config.yaml
num_hidden_layers: 12
hidden_size: 96
num_attention_heads: 3
num_key_value_heads: 3
head_dim: 32
intermediate_size: 256
vocab_size: 1771
hidden_act: "swiglu"
norm: "rmsnorm"
norm_place: "pre"
norm_eps: 1e-06
positions: "rope"
rope_theta: 10000.0
rope_fraction: 1.0
qk_norm: false
attn_scale: 0.177
bias: "none"
tie_word_embeddings: true
parallel_block: false
init: "uniform"
init_std_qkv: 0.0487
init_std_o: 0.0
init_std_up: 0.0487
init_std_down: 0.0
optimizer: "muon_variant"
learning_rate: 0.0109
lr_mult_o: 1.09
lr_mult_down: 3.0
beta1: 0.9
lr_head: 0.00874
warmup_steps: 200
schedule: "wsd"
decay_fraction: 0.877
decay_shape: "sqrt"
final_lr_fraction: 0.0
batch_tokens: [8192, 16384, 32768]
max_seq_len: 256
doc_mask: true
train_tokens: 136800000
max_steps: 7294
dataset: "wikipedia_en"
Each number is 500 + 50 x the weight over its row's rms, rounded and kept within 0 to 999. Layers, rows and columns count from 0. Numbers have three digits each. The size before them is the row's rms in percent of the matrix's.

# v: layer 2 attention value, 96x96, rms 0.256, rows 4-40, columns 0-95
# o: layer 2 attention output (transposed), 96x96, rms 0.197, rows 4-40, columns 0-95
# q: layer 2 attention query, 96x96, rms 0.232, rows 32-63, columns 0-95
# k: layer 2 attention key, 96x96, rms 0.228, rows 32-63, columns 0-95
v4 096:581498528518541455574579580490481556568507504496482429519550523513410486521435521551507495530577498523442487474484518507602512414588512559529529499458452494498546519566472525414509526467557460616561485493534573547494497461440516538429506456508321431535502530469505485585557533488428457410
o4 107:459550518454480413497525432584474453507526552486487461517507468508509509467558395491531515485447496509524517549530555541546490555508552544564633512463431384441577592424432476507423580515598512459431503448623565549501544487589487577445480564515526497479496487571439515483512469446479548487
v5 101:496455492423542544463561500526485586517560563471502478477516580441488492477568529519457505423520540541571528492439474518610503471433487535484620486541537470521576565481450475505518491461592550426543509562478553529480552456494496538462639511480581526484504367410468451510594484470561454578
o5 118:520503449461386516430490551500499389527617535477505545543501428529502482501490495489493501446501469458536539435500535463524529475487615544566423543450410537480604598508545564534519583478518579487372571560510487542499544482405528487556437502534484443540507552467564532500434471523438441465
v6 105:534492574535438562542432493424475534604479528489561461395552530528471528541497496476554530535483450540598572483466492465536525414590480487516521471551504489514537528508535536543426518420509553570531538554467465557456468469507484483411568512406527474397455443447489541434383484505601471600
o6 110:445446422526471567534404485579560525400357424474559505577477494520578514520453450493510563491500500507488485581500502371517566475448510526480496516455554497540508503491548396494578435617444501462467557544562554540505452451506487469603462504545443466561493455533486450530491517504514539431
v7 103:541435506454631518507542425517554464492508460516465479575498591495506429480521512468498438584518481568471479425509457526479485461426517458558476403487586455443570531459580513478518532406540438562503497466481594445376463535508543533574555558539573545440464495493449410514475519527598502511
o7 104:501569447485492448509466488503442464513432478461474483484511471537430410488559517483608580384583526444430390590525492503529457506517508536526442498468467496478498505494570445522576581582491544455502576515439439521498478464472518449434434490465493455457573587364536538470529435568545519434
v8 111:503531435581544456576596499448413483434551471507516538506480515491459484416584537393544436560486545505421433513548507464606442597525525542552513528590537526409494466501486411620453463446507560595501452409490503476580413532484535517510475479490514528515540545529568507515481515506510471488
o8 113:609501457590446504479570434617576615521529528434460478514550458537514483512466514481484510553517571555503533599538590510609489472503508418561469399502512395491512471482437500479543492482592523486572518460522466520449554527478407550466482546540503459461558486467557503606525486469567514483
v9 090:470477506475462559544456431487419539394611472566467491492534592523477556544586492533524509461529448471429389457541457410493532487445528449418507440440531456483512517506582458503474484426553492459440545458516437534499542418565497497576547413603535557543481493491438484504537479430470594503
o9 100:520576481427531465410478480475530500520564491475460486390490512588511491403431457547502508559428526518483435524448438465456530470488503372413505488479454542534463438482426509550555449571528492493524500515451429446549389435516479575475360567506514547480493494572556556541497517581533536453
v10 116:575455400456487488576541497545479488502483532508570542521476513445491514446590533452459477529565517468509478548467550559637419448465528576539593472510483470545460542487468423485536477533369539486512604435500576532513582526493527534556561559480422545509544556513445516558451473406446461560
o10 119:565451475454501591580504494515521557513536521501474575485486499458414517543523512588415410505515461489593491429528570509539488494387470554565545534522430454592497582444519575555588499485517586522441551458484532472451513576565562433501429580546482504573511545546569504495560562464483518541
v11 109:459453583524535474442532490526500423491426560489513484360615429489568493554426447497542419530462530521478549523447481450396536459580446453394487450481495483588465464515551518536439580475505488472501376474464524604497396529535530501474514456525447533523532477528455468494578520458518503501
o11 109:461470479494502464615454546557432499514537494442492404530483505560539468457520507524479482572469538527522546446493519532518568519572497589569503517437431533416472512502407446413593507605457427536480456528455504435533510421431449491517504437411541517406493564572541520417439484530515464599
v12 108:543525464437545521423520519511474480498569511383524443489562340482554414569435463491536459522483514525456509532436484471497484407564513558540508444536546540487526445521572456408533545567545466476451499481388556445523553547539486465475544380491492548445525408425542558492544522521450523519
o12 107:405466373510544489474454545576482550531537487524351447507506533542601488453482444503535515549395463459538481437501586592479462509452583564478447508487523510476496516565547546517450546391422461513510554445508428463500473417508562475469492516514559493473499605535534428503544465553528476540
v13 104:496497553605478490543527466499529490500493574476568533487395519471473544469551540435547557630513412411508615528517490403518500495493514492531468504577515548568488444377559515525557528540560498498481490541536467532428590482419529516480508438542489460531470524521491566530518585486551524645
o13 122:488467503450434441490414605436504526463569556579494481575556464484514539551477652504638441545481506483584522504507569481497485522403478508472505642446565537526533439578467490467493457568519512457532511492494547571415462467481465511485512457564516491528536504459479449534508557495575421489
v14 101:577386474537487532430538449528535483502514536478524543466503499503433595406378470466467582515460475541384512495546492440554469478587551566467558604508433479603518567490526548559500419465572499520498491512531509510475503514478486429510496527503518396444509598549429578514440469515450477544
o14 108:437470420542431557492514515496494552500436541457493570550509556541474467440490509497526336505363502530492461535541473500523510595526482485487473571470544466539566540510504545488489528674489535397560519527516571472555488553487413448472459541438485539542465415526495543550468538518580521455
v15 095:445605495539544429425476523598508445474566525470413619474503506502451423410486464491576521446480462439562478533522584478534515494520554463501378520476432630521471451561495526511423462558482536536447480560525470457463542500466491393487492462491534541479445430436544545555525475443482507448
o15 104:479411516486433518477429513493571436444544546517560594491490569457555528480460538518519510473473555487501554469569392587564502491552487555364488464513504473574468452626482565467462459388575438424464512543507542553526524506554540521515536476448519495466477495508522426570516477492520508638
v16 118:469540555483484595450515482471559452436486459544472500480545406510481520506449559533421491454561489503519549398519521576581546554500492508486456522466440538536524427553532456439435515437469552540481515446392505412481502528447546511506466520492495478403462400397570430607470459590407523477
o16 116:493494441450500611473496441465432504608437498442492483381524543541486438525447451517465556511566511482477575556502481533534608579474560585520514461528505421557488437464561430542444545433468557602574473598520566562506532482451462500501480553488490483483486504539432464474501565424479417526
v17 097:467531463433471463542470466512547396449514413497463378474487573524500454570467571540511519543511562460517472530521480576465602455519461621512511517455509496433446528480590398583509586432518516434534480496461563483495530469613544508427426437515589504518538480561488577449513472474465493501
o17 104:422476480490510510389569508528460518495480450636557438494519421570549496494460492553420491400489467544439431426483541555549435489491505516511466434561498409437563450382543449502557536550502386513526424546452537524509454475551562491472539442506531573461544513522548494562539550530468479551
v18 097:424492578531475453446452554411484508515438492479498463512526479454534592481571463607537555459390592433395472457467464480482445535449482572608525493513497545442507593510588487439511548563533450484547516564587532454477416518578509421479467432451507489540550496491472506546529477460534554465
o18 099:481502556490556526496545515445575527427526464530419484410514495522506536519414466436454574487528455605541445516545482477425532438566515523481487510509576435543556526469548497451520426540454524452444585517467520439522556535413534430520554470482519497401404447503433604510578382554553497528
v19 091:508480440508503500564442483510506485525537488424643553515408459472454525451403454470509473569405465476509508466562471517450469492529427495446568581498560498433490541486516438507398571498523493498531552572465559548435427519523544476500482545565516480530446440413476527474459525608554505647
o19 097:423537552550457440471429579452373596428475436517436509594438474608484533504471550471396446503499479541490530568439547443526498513467474600458456592536537536510470516453541445602519455506513493476493527425558446433495495525429472480468491528487489507496544599532492427480437475451496443474
v20 092:568513495429536460519471460516514535500553465452502479538537462463591477455518455481555463453484458690596524506536495519454527485459480564549488425521514515523491443477531534437509553578551528516502517583531529429558538409539568444521402556490511546383522518537569512533408565547599519519
o20 094:488546508440541467524458512541451493481363409525538512585426560506471533573557562503470532550488532494518483457566436491465478442442496560533476524450568466457517507592528507611478489396509485510491560493424419537502467576525512475541569422543487478524448449435613558540592447546418515525
v21 109:421495466574478474376475488488519470539549518487591480446498469577515404442583420626568482557462559457522434500554602454534473486478521434575469520456470525537511460594432508542522481537509465563482472539493483514531483493540467595400391522476535552403450539522512516557472491488462469470
o21 108:410462502447506506541488469616569542627441510527527516468387460445468524589501491425438458515531481461475561507570472533548538399423496558446481494518470498465495527503516527469508378566504518435530459475532507508578577555472531412563578515539544588497487431465503491513501488377541530516
v22 110:466429448500484438542575414459584469521473496488454462522469488451511447496482491443586454556468469489481500440608460512450502500481488467532454592497450511512531514629469495554561563444569578567503521547578439453493443543527490461552364522566580544539399500472527499486519561423492532416
o22 110:448534494497534465488476560574516572502477518505629528546442587517429509572460509515496481473567587518497462536563580528516507522537496436437538460471516479463515475471642550484408448561464459465538501553517496523577542442406525611396601551452508468538522517505593467583470469480511486522
v23 123:548481503471522455479489567572520565584521548454633484470591500446408533560497474441550499517499479473452546522490516566443482539537532467520544446507576532441480399546631403534571562597516440466557371514477473456502493511563539448488470495506504528443475529450478612550502512491533483523
o23 123:545516469502433426478469588525470599534426462520483498573502419586662456519515556440451541529488487534471427535533477502468470500421446486477454474486462504417568530497497440424439437487503546535511536466562535521462491547541586527349475443500495481466454493592511422492493531540499431559
v24 099:472492465597466477546531548496434524537547488503526588602411652447406477489488603463475459554463485418490541566541485499499385467536514545453558500452497448513481487442490476533505557468437516416419428517403521495471483567554500471523484482424490477519487562439451516457489506479562417432
o24 116:617421559533582485453468532473484486479457553527406447513555428536512463497569473488487417448547573535505489490533469487543453528483450391424547588537456446472492545491511500545504507543529554520465551515453575488512601491548554453494530414528472616575535605504522383524463559548514521456
v25 096:494474565448510561473548603558463513516545431517455485567492488550533559568526447509480507416471563451497452516480462504439463416479519449560600544545419504498562513453462468629455427429479554511418490547597468524558420482509507525405547405521479497527550572503434486485527495506565472597
o25 108:505501557582593488502441543515551544497581492545471541504492531431545546351465495443421602502465487467434486503429530478417505507487469486540439535508465452489536522462533478450450548560558406435555566463341480471505567480458470560491480561473396514559443454470489480504518503512484548419
v26 102:580508460606524462489523504424433494466485561576478406497402571585471524566417469531420518465460536546487481581546483479505504565465445540475482536546530478526438533493565492470549471545490529463525599525562513591498532575478392535504577471544420510429535512520444494548393487572571506535
o26 116:534582557573454476550545479493560495452394477483514430588556526510498450478407506475553478486486483500500410525429483513450514534536492483550529595547484466473438373452589490483573469560485587572509541590558472457506483549518486479540403549521466542562548508523430583475560534410526495428
v27 114:467527546391503453568514512482535505441473452479449413471464515574503546481487476506518473539560482442559489429528522420578565408553444522444512531476492517506466577548546418510613591467575522472513526493412509516545466463541494589535432523493526457457478551373526454476558525418508445614
o27 118:420549553372566513439589511570453406487397446561510514495484372512488505496458499486487432499475476580549427552472545437535515470515501567501464451461483447530557561440538515436419496506511400521507450487503440448378502408468529483466464559532496459505557571549556456510463522531466514531
v28 110:477432459478510536526537489558550481504526529607493439490548559600464553577510535517495501467496506567479473555567553622493444451543580491496583468487518496545528536514455507477466367519496519499485443442517374511464546552415441498498536586513483466452529461419467576526548476549536626419
o28 099:614474531570428555488492509462499566565486517556471467543465549426551498497510401513499590464542426402478393530548446438533571486580462420507508561500392523501534563454503591520497600498555456492530435560512490514493434492578441511468452534497497612525472483482452543460430466513531467527
v29 092:539621458488592439430427445595606463515547472401548537496479624507483523461446511449449436436457481463470500581515528521400457485514508526502509488511531519460435451577466549419492403514423445517455561503557528496544427575523545498493460460405488511505499481548479524447499561526552498538
o29 110:461522466500515387558451587477445487397441531479522591573502492460538483528530529533498484549562505487453470442583452497523402506478560565414395535642532501438384515469459572429540532390492445508476570499519463543548503477545577542527542495493486510534558436504504517496527434489523477496
v30 100:513478472514486516523460587516416530554506572523536540512440478465496471601515428413525579487500380420489512535449450480480466535482558424463499473542443592477481480549475466581439571477539454469601495521501540479523499551489474433499616570524516542625523407527480505533510429505448418582
o30 105:575536523618446499511494533467535495493592570460544556527536477581654496567504578561489524544451501440516510474499574430527462572495521505521558420541444487586487497556564493457499428488529492466526444505618501516508503409464501532497434419593461434534488574580491504490592502500509464521
v31 109:426457465507527510485447552602537442515449499512500517518412413500469474559474461472427539431553518359467518459506551512594566607498437523504454444470391529440577472468558555519506501522553540613468515500543446475471504522563491482455497606434443523499528553450466548457479534554539437556
o31 115:498460453551478472485454512497551450517370480560456548449521518479542546497534575520535570602524448611418558593428518535534522479533537580543516567575502442547489526527607468467447463602441546526595473517545521545477517441522614530471571502427498486470498471525469540586462534487530460498
q32 108:517432482502518469531530461478492510547437595491440403512404407553474592450522455530458561413471472362463500615403517506457429486504526480438561463554476467429465610500498495489519482513472498423520538461531503468518444474551501446442412503567568497493566546431502486491524465472578457453
k32 076:479455507596357502503532539500457538495515517446413430478443545520542417477454476436469560484492511432498529490474591641488500643524500495552439557558534464539474516475485536501422477392461497582555544536519491481486537587544387536493545567476466517507519471487533501551567493451456540477
q33 095:498578478475438501523491558506522459548536453460551501510537506424497527464448485496512491506502566598562472340569537439505602528473503556603427526465585514537564466481547479542541583521556478559460536508429558401536547604374471549554548491518498552526494471561558518505446500509461495543
k33 088:469444419545530575405493582542559544510509462538492504528467490515478507514578485448573497541408537539652436550479492423491519504578591474547440509513390517387471449507476543466517459539577521502430472523440568515521553420530554497578432546473483542526535457435464513511522494426436477470
q34 086:511522546535556521511561530570442524519519496547494401541495370590505546500548430482508465363468487470599541548439534558503528476479527396477557411532532562569470512519468420545547517484576487482498477449523453474452470501500551489508531441426569553341536500496513444457494537523562487546
k34 087:472521533582502448534529518458504570544446561529521614551530503446468435503534559527461518508597627472430578580491483528598501453551435491465457428523579456528535473446520530494504444480421467542543566582503461417552486504456493485480500436425490515415466520433545399508515549543501599523
q35 097:586498480599548504478535529464476584539590536583550497539499391489549531544439550465440513579402534518522500581451491554488514544436510436567510471486540496512487536460483482548600426510493519532528603451571468527488497479492436394462385470480474457519516423540454455446542579509527415524
k35 076:510512545562581546561489396441465451396468502559527540571492456543557477586545440501448450560499487456537489513502429494564564506458382435377466495506429473550531547495490566478482588430491500482540426446461412527515483533467509512538545468471497539376512557439584532539478491488478573493
q36 093:498588502515582458506452546513536571513543421495580478463489484419530475552491502495485483461431529569494495483560535515520578485442467442575492546466587365604592525572480483520537445481574500595507533412532516494451427575514408486499474431399427580489507474545476534547495514502492445543
k36 094:511476462618504477511519487454541519444585452474493441441531492497599454549528546444508579503412487517534419496654488482487502466447563524562391489498563399464535479478508497517543483440531539466528504541442533491435510509456515374553457539512482533538439478538517590556577514399559527548
q37 091:503375442549538531539467444492444550456505498486471412507486418644536509437549508493465495442509520478477549504432556523428385500439506457471556449499444550444434475358489494559452465502508585519551483474523407513436484489503553431499511497548442401518548497451508469555509538558448447456
k37 106:494540471402544452536510434458419509532438498515394551536437556469478504525525502588475478504565549520468533448454427551493360483548366544461558519474542537506550497456531545483486555457520503551606388475502485528501483505480532556563499391519479480496455576561514523541370554515504489491
q38 113:480357504473527528407557508476447476502617572557528549477459500601509452541537478465505461511510494479526538530395551498535454503436543478465595526548499548456409536478426528523536475475420515530570475538627430521511498460515587468429455428470515526525473502466506452525534586486564530399
k38 108:530489524553512432583499532466495464539535550493612582482537550542532460492421526446599454488584456476440629450530546470529494515468472500486437345502519492500508556469399467525449456435511433437504557524471516463507522462474453405445550557499499523469531438548576427412530552497497485436
q39 100:411436527464544508426444511481475501558507515501530555506431525569518544528567531520490483479510421511518469602486475471513448539456420497459496491554493505546397557388499548407509393526475563485444542538581505478523594470538594470423433467488490613553448424501460432441477533458589533507
k39 129:395500496451403482525485585576478488486575587489480513505493488546537477463533426424484432451425463517500542425387566405494557563551479472492562485532410523471549530553559480547387473485494445526485562485592541461503585533539563558497522480438519499537561597489553501451546468538449487458
q40 123:430429472312468469508499537572465538518561578504558487491450518514521477467456441530475451586532499551564576394480541389574545436474434538473544497462475486498404451444551511574466476593511416511510433470529507507549562536487496567565569532459545501484552520515533471517479459539550510481
k40 123:569525460562517492507449654481441432579585572494539515443505510565460454526471484426491474554543527515560522469497576435499491516454488551510571454436498567477486509483498496531564410510553421573523569556493532466516622494486527437493555422465501535425529520407523443509593468602514510539
q41 119:492471483421424452453529468522457476460485594410509525524546415473528448414496526477517397479583540542545533599526527441483513471463484439387496438511465543571508448457370453541498480532568554490543512533473447553432452548490540578479473475443574502425531434473520476491563559569589504486
k41 115:488629477543489469497603625492464493428496445491453492474525489522582490487571493512536527525573526507487558518523447511611534504493457484532466526428509475488397416485515479496501477387471339525553541510472491485540512595426523488501585518489497589449497543505591491475506470598472493567
q42 108:416524528500475396517478530499527525447570453533608553528451386515514517517583565524593429529519372509513536484477511483487524468506485520490495594475498492465446565455541508503513442482498551474428487482612596540536569412490462552497429554468520493492393483523512554374443520435498544517
k42 105:520532407560450521474577528482554512525494518487491515499547527551517473477521526496470446450487537483468568469503464434478430440475606515520455540469481520619544589482547405496470521519406503493457454621425537501528496551534497482427509589437512455477466361461571578481569523526398409468
q43 103:429506500447560538515396543531488464486439463556490570598529526546405428465427506501486392492599474469555448471499571463461535555501522439465515538447434653491468572452482472571507485555535455586446510446421478474531502519545569510430503402518452489485514508484512481549441508559436457508
k43 101:429453448526479514540449570496493511442423477511416508460497530553497502484515428500568501590461436583472550456539550455541474532580551463517415508567545514527492371488549574463471413389439422488492517505528476483535573445541527467515529560514529549448440522519597440609532468405461524466
q44 094:451530592468527524507434516507521507558551492451550468492561516435498483470462425449594535496566557392521519507462476507509470456460472426456571464486499548487463501571564439526500494444611548451541484554434469560520483480602472465512495498445518586515401475428562441382550451533609578539
k44 099:562491608477561471574482483560483482504563488540493494483575432604531521463548510462558513409537505579485499551417354597457495441503487452584598485429491561467496490570493499471526435528448413546487527548525484424471505505481471467502534463461530495375542492431443466433551456511453493473
q45 092:479475570495493410622508535517502559488516462522515550520531545375537466472515525478550530418468411566498495588498474514479390507432485508493527670474500475531458542560528504460543436464565442498535444469512532436481454411524482558492428496442553480512566420575529520422503516478430496433
k45 088:624550467563486563504485496533506492520528418550459518509557560570590527414510547505496527481503648517514537481552490503545545499520521497479503562489509477394564592523545460497548433532500464524499586502490527469446524525458514412446509529370447516526345544416439552538528451469491484499
q46 093:536529551547503453495516524473465496440445517572496555544320524436492562562555505611557456498485438487581570508530513475595583547530514431448489495539472494559509481518530482448533527519510534589524440427607463405485483381534488480581501477487474420468507581534460504489485438518466459512
k46 105:465568360492540475367504503482580483378554484483399447460533520484457419496502429497438485447523510552507544470561458426496553440470457493415457524476518507573571413461462534565440483474435479479442519516520497498557419484565524561540491574481454515448472402538567530543478524527493551485
q47 119:470632595498557501459565468467526560611508508463499510479506436493519468521481444445470451492597573520540571483506579475598445382522451435549534343544453481517522468421545498479466525486488478446553521438514487505475519493433456508450549506416477543456418536483497518496455495491561582442
k47 105:505448495590505479474541468476469498514521467527445497471542483562410544523575520541450465469587470559525521490475431605447498600464480521521469502377590449605469461489495534503493466516486461519450548518502539523616484450505383446475594506573492461537587504498461509499662505509460444483
q48 078:554492425542428518488588516556475529487557513479549378606507415595530485524463450488527505477388506486507482619523475516449419420495529483442556533502502539587525468519513511564547487419565534457588451452520435539505518510477479468572433468515506404438497547414463577485553521467462442502
k48 098:484567584470486468544482470516548515582475593445563558492497466470453471498398532475518483477606483507390581518518529568463462591489456500399505425463609476569525475453596486503436512502417499484547565524579475547500514529522509534463562515485483426380403486495532480528475525530498558428
q49 084:538414542564515457542563430500481507471504565498530437478559480540412434464547528460505428483493585443411551466463497477443470528495466456444564469577496500503520475531507555396428527463482587455560543510544467578456367526541408477443445524534450503552548500495523546552511558469620411521
k49 072:519485514538464575553497440513493448507594543491533418521481438533585517492517614440475524524469481447539405437598553529458497508572556470519470514528462521421472597418527569473521505511615523480524451434453391456405495504511418572491529551465541451503462551507514567519436480517416473571
q50 107:468598488532487483531470587500514550519539411476547520491527523452525529530494503441492470426521539607529486442504482449617568491460454527595459553482574516542563442425594432466570503496547502542518492483448629429457562584446490516468532468484440530548492473578491501387487423482439443536
k50 100:555497454509562559410459553578522571451571452565379484479471508520487550499584516446517496548436580549649419443515411411578443479531535502501408475480474423491509452503471454502540536521555449533461462529450513520523454453453544506522555533582446476547496557506515461478560459495509432563
q51 097:495495444580569488599552434504473456481527499451482332571532450485462450496516528467489497471477573478413516492513439599468459471453454533534522424471580451523604501487434511552534397475552529450475550556451517489437443528486465441413459452513506594466531471410526549540491514497582494539
k51 104:494503502540493485508556537453435485530485490494580473549480464463565460555532549507490506511509423480449415432507504462528507467490512540499417469509642488483481462471473468567562522438494499441478481500455415461397442408407563519489565597523453458544442520566529418517424431598377417501
q52 088:454401477468452476477461467497496461525379550489529475539423514547450471461577404556566470472541394438428521513556475560372436554480520500401498486564476605476445542555437558440457499428500455499480487562547572551501511427550534476484542524509545549483492459527525512483542420490593524503
k52 108:497548512504420505549504550498498527552503575382546526462475533503485395393427462444523527456551465404363573492449601481474554498528504496508498478448565577457498560476470440524460524488455519517536633542553522412548534556523513521519451547433449431505516439494519458542527479591482545471
q53 098:483596567516561501526539516479586564487514447490551511503543460465448360540548571488428496422418530593510458486426513500527574497504507481525503532483622433582520509503607447565590483509512544490530519505499498611482527487476424480448460442506512553497492483445434471468385544524500462582
k53 094:514360488492479480459581406502477547463487384568510440617516523513482490537567536484431518513468499523552447466516445505512465491487575499566432474617480406529526452569505514462555429596545601475514422491515605489481494436521520506479517473528489483432488524523443516560516483429473427578
q54 087:487578442561445462485506491551525372484410545483407470468482463454433451533508441556530479575546483543486486502485541468483415470469508494552472474458454427600519438475494531592522562567513560550528508503409404522494452409477516518501496564556522440474566469500483631493459544614460477541
k54 094:474491437605510449525472444474501492481446374475495509490454488466576557573559535631500560602445501470470548548550474535460431461590441575446464497459609538473519363458515510494567509531520453473496514514511432546480421555504533498514491588510481461525424472519496482483388483520440513525
q55 124:496521517425469544480481483507486468559513550517534572509517531525529468426425505525521461514575558455533595424514537500487438493506511531415554424519415573425446428545484596531474485468412457514517487646441478460547544500443595523537602592550526507580508527520591455514522474538432480434
k55 128:555585480423456512461405521554504485530526524485523508422477478526425518471525465535517436420596405503511524465536486544538538609566487520547576561474430566463466566460444530368470534429560491498477465482607568456603580459488472457512489520488582515560552468492530550471547506526571516468
q56 116:548505525530554504500522518557458476557562634497521522470528543599548525439447503575430505535580523480506534475469487448489457396577506505459486430518506540521475446434511461544444462616517447409552503533494484548565488379501401467502525613527471425438561515455573500487514589552524527487
k56 108:502479449503532478419476557459405502549488542493508452417526427572429465541473518539501519417572458507455514527534530617476502563465506515525573436451592493468553501482459535432512447538489487515640551541571442443512516481465363481391494506541532504449423505447521554503441496553560425472
q57 121:459539465519531489455556493448445476541539467468419404454462485492460499570527505506356495525466415518530541551596496485476520454449452528619499526448476464535485572521443454491482596546516491608450399509577461535471494591459461512531500497457508470437475507517545482502557525587513648554
k57 117:451364512508489501554532552510534524508414492472561495495541610479415492570507538514469548545515507511511494472518527410471408444509435509579513535494427489499508420525473451539434388547503575500506517498442493557546535482586529485561473555532575482549521602534460624548425518498426472589
q58 103:422392463581508553511454546570475527479592509500465493453532526490535540497605569372490522492510490524486565588429533511502422519451563467446538481464488526513395494420483478443448540504453460492545484468446499473526429405458475476421528457518538522550513390484534463366466558558478535486
k58 102:546449450503453458558530466520532475536497469456561524500549489538575492404443413552544582439549539513415589521428507515489548519502530490524489456493642480455549465550535375542455426456512487487552522442524549457527591562494534539458488543475403546534499555527495443552414396466518426477
q59 112:506471453470565575479481474481584508464438557538621568534420592402439498488472479488566538512379466488461515496528516494498543503565541480465462617543555530514489575495485496557516503523462448402513411474449559484562538462509532567565420498432553507571482459496433490487477548505517630514
k59 101:506434440576551419498441529476525474518523486359518463495500552525503472475481534415553512561508545504527395491468527490490540432423513522610422518536454461537429473494484453648551486522482528479471507522542457416421571438571529475375485564567502464447496419506528459504482500442499542449
q60 103:588514519443460424477577432452492508521437438505516624550609489600607580485520477536485489494504543584531507502544558512558445498546455480452434368567575536462468517479456522485606545486531513481501464462530533441504428509547479506532501569579462493490484512484530426451452488508590426505
k60 119:529498559306479534438562515462547521555500534500436481525602518448451435486495555511376522513562490473491467499539417563529460572521543422563487529518473463464541608528472532487534459553515551511516483520505552435549502545436477556418450451490518553472492549444440509435573586549517511446
q61 111:513554552462568430528483469501498386484567503551512482507435499523481503432474529506437538506465569445429546538578398490472440476575452537482465559509492612487553466596487423503554421470537446524510559508491537451496394462516387483493510525475517590446507530517550493370441459463531566435
k61 107:396566422496487621610552544562503542572523605440448469512452492499552506460439518500490521444485548552518375474476445547451580528597552415488535459477514492508496520516493475529454523537519494492485524427536479493456504472484453564502503487447586498528481386377529495542542466521419551439
q62 093:574498434589517556477453537460406524477469398482460525551541435488547517433477534525592442456500431447606470551421489468520515564487473537561447584474503512526496539530445513485465577516594464518502454454396524491526478511539488481501425543607494402546493444470629426476467556501535501515
k62 101:439512549399576467505499536518467411537539517622521527531599482550444555503544454646482537495455475566471528466556530491562511489506500488548439547519445479470604535492535543460509525526456403514582493520476434461485550491528524469466513481493494491501409455561503543482304472478506546484
q63 090:442524449511555516559482539446519494510564479535527433515609501474437441522479584485481526434500453492553519377529575502534536490555445443458539596507527459443482486558576506502534635483561502503426563476453419645575482507508561485558503495507534491472454587465460576521545421527455537521
k63 085:538496551521521441564554421406453462488526498498481548521487587508394544586414511471590550611487479492481440515520544506496396424466584465597554504568418437463437404476497504445488531570496529518467513552453458572469495541577539515515509538447551497527526432527505517536556428455508578476
v32 101:583556441523500468469447530489547636493588491531474464431511481476527477486477453472443575592481523471581460552474559568453462533527397462548547432541497517373554578463547513486500478501531510431577376507479621482396464529569452460468477487490525539439488464474480521465511498455535472494
o32 103:448571431525512545507525527539490595595575547467565503566470519508448508489492514601470516502476484432471490448568619465543577548539564502534475465461468516438557374550600491540502517649448511523523455581542429453516478434513454530529504489528501450602490502518506558531510493512404491535
v33 111:535566486576473474520549561434525562454410484455501533590447480402492430509353468574493568463482538499527581579525517559446523485493503574473506455495458522465561532539646520422493455649505448475589511462525520501472484506518476501528467506512455506504543425489570517543523571444468514493
o33 102:434566488517479473468486499517444510542514408497618578470522471507503441526488562558506539480526549580440437565525486455551481448570447474465592452356512542479477409592514453541601463449612494514556439498521516546490459548558446472486528491441412412489485514541478526490423465518534488565
v34 110:597435580551442453516515602536491553456465484494408510436503450546517520489486470412583548567503533524490552544550613488507429427483482497524514512507536504673455533460449547551463421510471544531456584470481496489478516521485449616503485526430392529534536474516503515511409452462485453510
o34 106:560503581463537518506561519504401543486392448560472454451419408501309441479476501445520545408545428461465485444500489517482508542500591572533481431458472477540498476490436518454452507499475446439554462469528536443490459604466491517451536436485499501440485474425564464563510493536445479560
v35 100:449578509460457497555569483446468507574485492493524467577400587540434572547533394585403572404526555492515529508438463523536448443570448541486465550482371494514475554495459503553510468429556437511569518515570527561576474494531566574556512514507499482565518561563493523544469478481457502437
o35 102:401497419437548396524489521526579449500565482468641552426442495522510490479516520491519454484459474506543546586426539548491493455506552515522530507547491537493506410490509447470509485431497443405467453486450461517528555585367535494434506455523527542400511456548499575521450488383476491419
v36 101:533500501410443456430495390520486460521533503487516454434571440473496602547578463479521538529482374465549487532497573465509572530490432357517504490416554526468520474486545527507421558529490458479492509534481411495498567400478503551469507494469515464368474426440461549441505564523558545452
o36 097:477449499569417605540457513515512528440450448445469553497515426555469460578484588485510425470514469495497445415478451452541579508445550489588417519528451560522563562450429466457593502496442559582516565501495414506545534478560558466473416616565448518564531502555537482498496473496424499499
v37 105:386499468491515452462400419470489496467454512484531484522432522516533490577533598481535481465520510382492551515524498434548509398538499567433470528570561537448462507426499465519553494484521613528518446499469620497414495500509575497490453484512531585542479541455462407544489388398547474474
o37 096:422468583481594467558539454540420452421602527524535473511498572525535423530485565443567453527487581504558516494522580425569458511550417501525454432552530534442543447561482511549512366494592524521484560467575510537546524526527489520506601413445508576515470547507489462494431475505521524465
v38 095:482457545552503480572551459527496604531373541390545492565525452530523463511538538490580505490457425456535470512375564418465512467504545498494508385554509529504431555476454459503502507572469566488460400454532508482431518487439577500499493435582514565539482570531552472572505427418451482493
o38 093:505527491567487469549455521507514580477572398496522443567447501500511533553544492543546491584467472541453538591461516573575468537549447483618588489526514480531437539496538537493491540494538523429592468408538554570459443512474506544538584526415434560572491375436548425522440498501460478455
v39 088:533453502467505550449438463463514531436516552517406477552595586487451453533564436521421488455506507486497506443466512453519384540600439450541586513532526555510465434503425494391469526552478467421490465529458572459479399418495464566540540468483477458408568515450498552579565528505475567524
o39 094:438543473543543566523487489560560468480454498440444533472543532571519642450513479432489408532471497529490448450485478482533601517471562550424578432579416507558448527515597419548431533452478532401465483517509448426503554452479475457551416482562458531567536521540505513471458485563585470522
v40 112:587501538492451527566493502483476548527562517573574520458481542510584487484439526509436471429456533549605521474490542537418463499461359539552512504512482475487489440533565432452515445439483545565454563445537585555473538493527502566466464471537409441506573356489498460471441597476570471528
o40 101:513574560490563478537410494495530466528625499487539504513442519500412386473451483501497527433550404385445556523487454559479477519546451531455507469403485558446565579461440539554496524445502484511481449582503446522557500422492522548463442442551399544451549486459565496497476526563521602532